From a checkpoint of a small transformer trained on Wikipedia: width 1024, LayerNorm before each block.
Each number is 500 + 25 x the weight over its row's rms, rounded and kept within 0 to 999. Layers, rows and columns count from 0. Numbers have three digits each. The size before them is the row's rms in percent of the matrix's.

# k: layer 7 attention key, 768x1024, rms 0.0507, rows 310-319, columns 0-63
# q: layer 7 attention query, 768x1024, rms 0.0502, rows 311-319, columns 0-63
# v: layer 7 attention value, 768x1024, rms 0.0592, rows 256-266, columns 0-63
# o: layer 7 attention output (transposed), 768x1024, rms 0.0529, rows 256-265, columns 0-63
k310 095:459492512455482504507484495536501495519493499500468516432522488510464478526485518462478479534472512469476458509549503476492502544485487497533456455517533519485488495532488476491528467459514474
q311 099:450506502480507501471508503493456511493516536509527496498508510498471554532522478517503482446510535494538509473478476474496532490436480530533481473479476526498467490490465491524524489521490486
k311 095:507503542455493483496545527502481531501464484508505512491477482540522519468492491520492486501460475528524501494506474506501493530510486484510487490448488483460479507518527491488532469454481477
q312 096:516518503491454493515495485508478485480495541473480506473509459498524474472495511492466495494492495508497503497491510479498520503560481484500551484484462507479483438474508447515465541500469523
k312 096:509470499476495489522480497511482513511494511512490506459524502551528521508513458521498484481508519448495513505518490546522540521524466412528505461545486514469482520502505429472523482512468509
q313 099:541500474517499466466501518485494499532466555490544490502505497500476485485519512482489474532485545505480465510469491500518486505482434532471507497487491478482521440524495452463548533508513476
k313 095:479514462516523487503482517542513481453501526516529521491501477517504494507531518502455423525479481489523491501529512431505459478516434535457525515515470526466504490494502499536487487504519515
q314 097:498500509526535496557483498497476501513484458513489522514526483463513492469507531493542516484480488472512506515499494501532498528500513519500526496559508501499499530506523517499502519531468533
k314 095:510503495445477521447485485476516487481512472514527508492520513510536494502509511496517515475484498515488507503504518538496479495475514452486463503509532540494525514510550460499499508505479439
q315 093:513477484499518554493487496489493473482494516525490518514472486522507486495514531495529549481479476491514518505500496515496505443538519549491479520512505475490541518531522456493492486514507494
k315 091:532504490516506510546500541532501495526466480560442525494419509520470481505469479516465510508457489500509501472495479505454519503532520487491475496499454522520510488503539487529507473478499481
q316 101:513468517470481547488553533442489488526484513493465554474520455531495466507496533567452469517512517466436510493489476525548481499533457504456498529523530500453524489502524505492489465512467495
k316 102:515515473531484520462532452502489503496495486468483491490520491497480491470487518521540540447493518479516498475444442492504483534473484517531478545468513503521535515488480476536457454497465476
q317 091:519516504520549515480563526484487498513491527519458498506538509479468530472508491535519482476494471503510509487540516492512524503551499472507498517481538483489494520540491502512532468496482540
k317 093:522506520490472501504556481504536516490506545478498503528521546516522558482501488528478457477496507516529501512472504449495553509495501497468468449478543488460532547518441474518487477491488520
q318 099:476532533508473433476490518486470502551503512521481487490457523505496523517512468529475493499540516498501522507500444517520487525490490500473519526528487479443529545461470490489485518497538465
k318 096:535500481482500511486523560463487482512509492545520551535504485497521484495527500520509446456487478500481525501519494539468476518487503505487510548467523515544465468534462477500517496531526487
q319 094:469493499497508494446495553508431459470504558489520485521502513496548519568467462537459490482491476498502518471492494495506515507510511479502468486523501470488475487495474497537515482508529525
k319 095:477421478482458455507480541527496507452439497510485495505483496440509522515485494475449460493496489464483475474485509483476533535478499533520503502506518458504497547487483466461503485512509492
v256 098:522536495526448501507477507514496490520514478520531506447542502526494489502473518528466511470503457514506526514462508472472473521499464493498484504514474481516541468500477570501504513505489506
o256 102:472505501516543505511473453528529482512528465486489460535501483520519526535524466452506537476536474499519485506517507521488500528454476536478509458465471514489491506507479502510506505557519541
v257 097:500479548518518514510478472516482533543499542494526504555533500484476490485478488488479477537538505488508479509472502476455502442491486520453513482485471451496534476501488547495485539476518507
o257 103:499488523505500490495516501519526448505446514489521459457473502515500510515554481519493521480491529514547506527498523501540531512499440534531457486502561488485489537517502523516479509538559527
v258 089:507480519604481476482514504502469508494478515483508511522509495536539521510485503547526542487561523477530501498508487504486507502528497510506482509507500547533478465487511518547510503447509556
o258 097:510523543484523530521491538498535508468543506559476475481528480469530470510486515484548471493487522495528529491494486466471475500511467485463526477472482506502530526543481468457500506492448509
v259 095:473508528482484511465481456484493458518495478518514511534513508480433526523474501501459509467490449491508483500483524504504486497475497496496503497467497468501469549483477488524517468485510530
o259 098:510494473510504531502496491453471489507532454500447474499509493517536497553498515513564488470526514507486461486529493510475494459486501498508491492496525459503513479488512521522487462470510499
v260 094:505524511505527475503552513544517444489548517470462519536484463493470504529518489481526526494551464528517487490505537461491506511537508492504518513517482483505501501557472498519528487490529515
o260 104:491478512450463502495494479502509503542522526534496473505523505505499507508490506485487505483487502479528482528507503541513546479507474455521471481507495500490477491516482506534479522504487516
v261 092:463534507510500508543508484495501522492471507569517558456477465528530476543538492476501470465527482462533504480511488543538506487495508479474482505531499535521476505506527494479481470535441481
o261 097:498472485542503491504494481549454513502559542480502474488457506508523515485516442496456535490496505501472522476545520526478551492456478477498490499500502486458536495473475469547481505509489542
v262 090:518514455512502524491492500486490466508464506488545506540529507491532490451495492509527444507586555544473513512500487527507497499501538510515516447491514467459530502460490534497505496487523557
o262 098:514565493473489517527504497452533489471474479529537518524474510500484478469469485532475527499452496472536504546501511512480469516450475515502501573493478531548503553502498509501486463493496493
v263 096:529502529515524498448484500519463534518494549499522495508507498521524532475474492448516505546516451470524480502482511527468431499496513494525496484496491518521464508502510502534491509466518468
o263 101:490450534486536455503522485488523526501437482491476527510539453547502513511533493523559534527512531467490534477548490493492510510478467521522481486492474467513552514496476531524526498533473482
v264 101:487508499530508453489532469523461503508479521448507497513483474478470523525497508533557508484490502482513575495485497515538488512508486468490503540472459480489487529508485436479516507448508518
o264 103:489524515476469485451521522480551497504478459551470509473507500508505504510501498485485517457518500458449500488506500538562512445466490480487520508486464539518527519519543500513499499471509547
v265 091:492503440517534472522473492475486514492500504533509500548458502524513517485481486511514510538549502513500481512540474527501483474527489515504561501481496460522491505484495473537473502500514516
o265 099:497499544503460487498506517536525495466490511490523459477532456473494506492498462488515485524495466520486500489461514514514501506490494486502502497522485488433472534512513467501523528536501515
v266 095:501527502495478500486545478495527514489513501501500510514462546495500461505522505507492485480519532536511470436495523500535547481493515511519519467497555477499508504486505558538496524532493517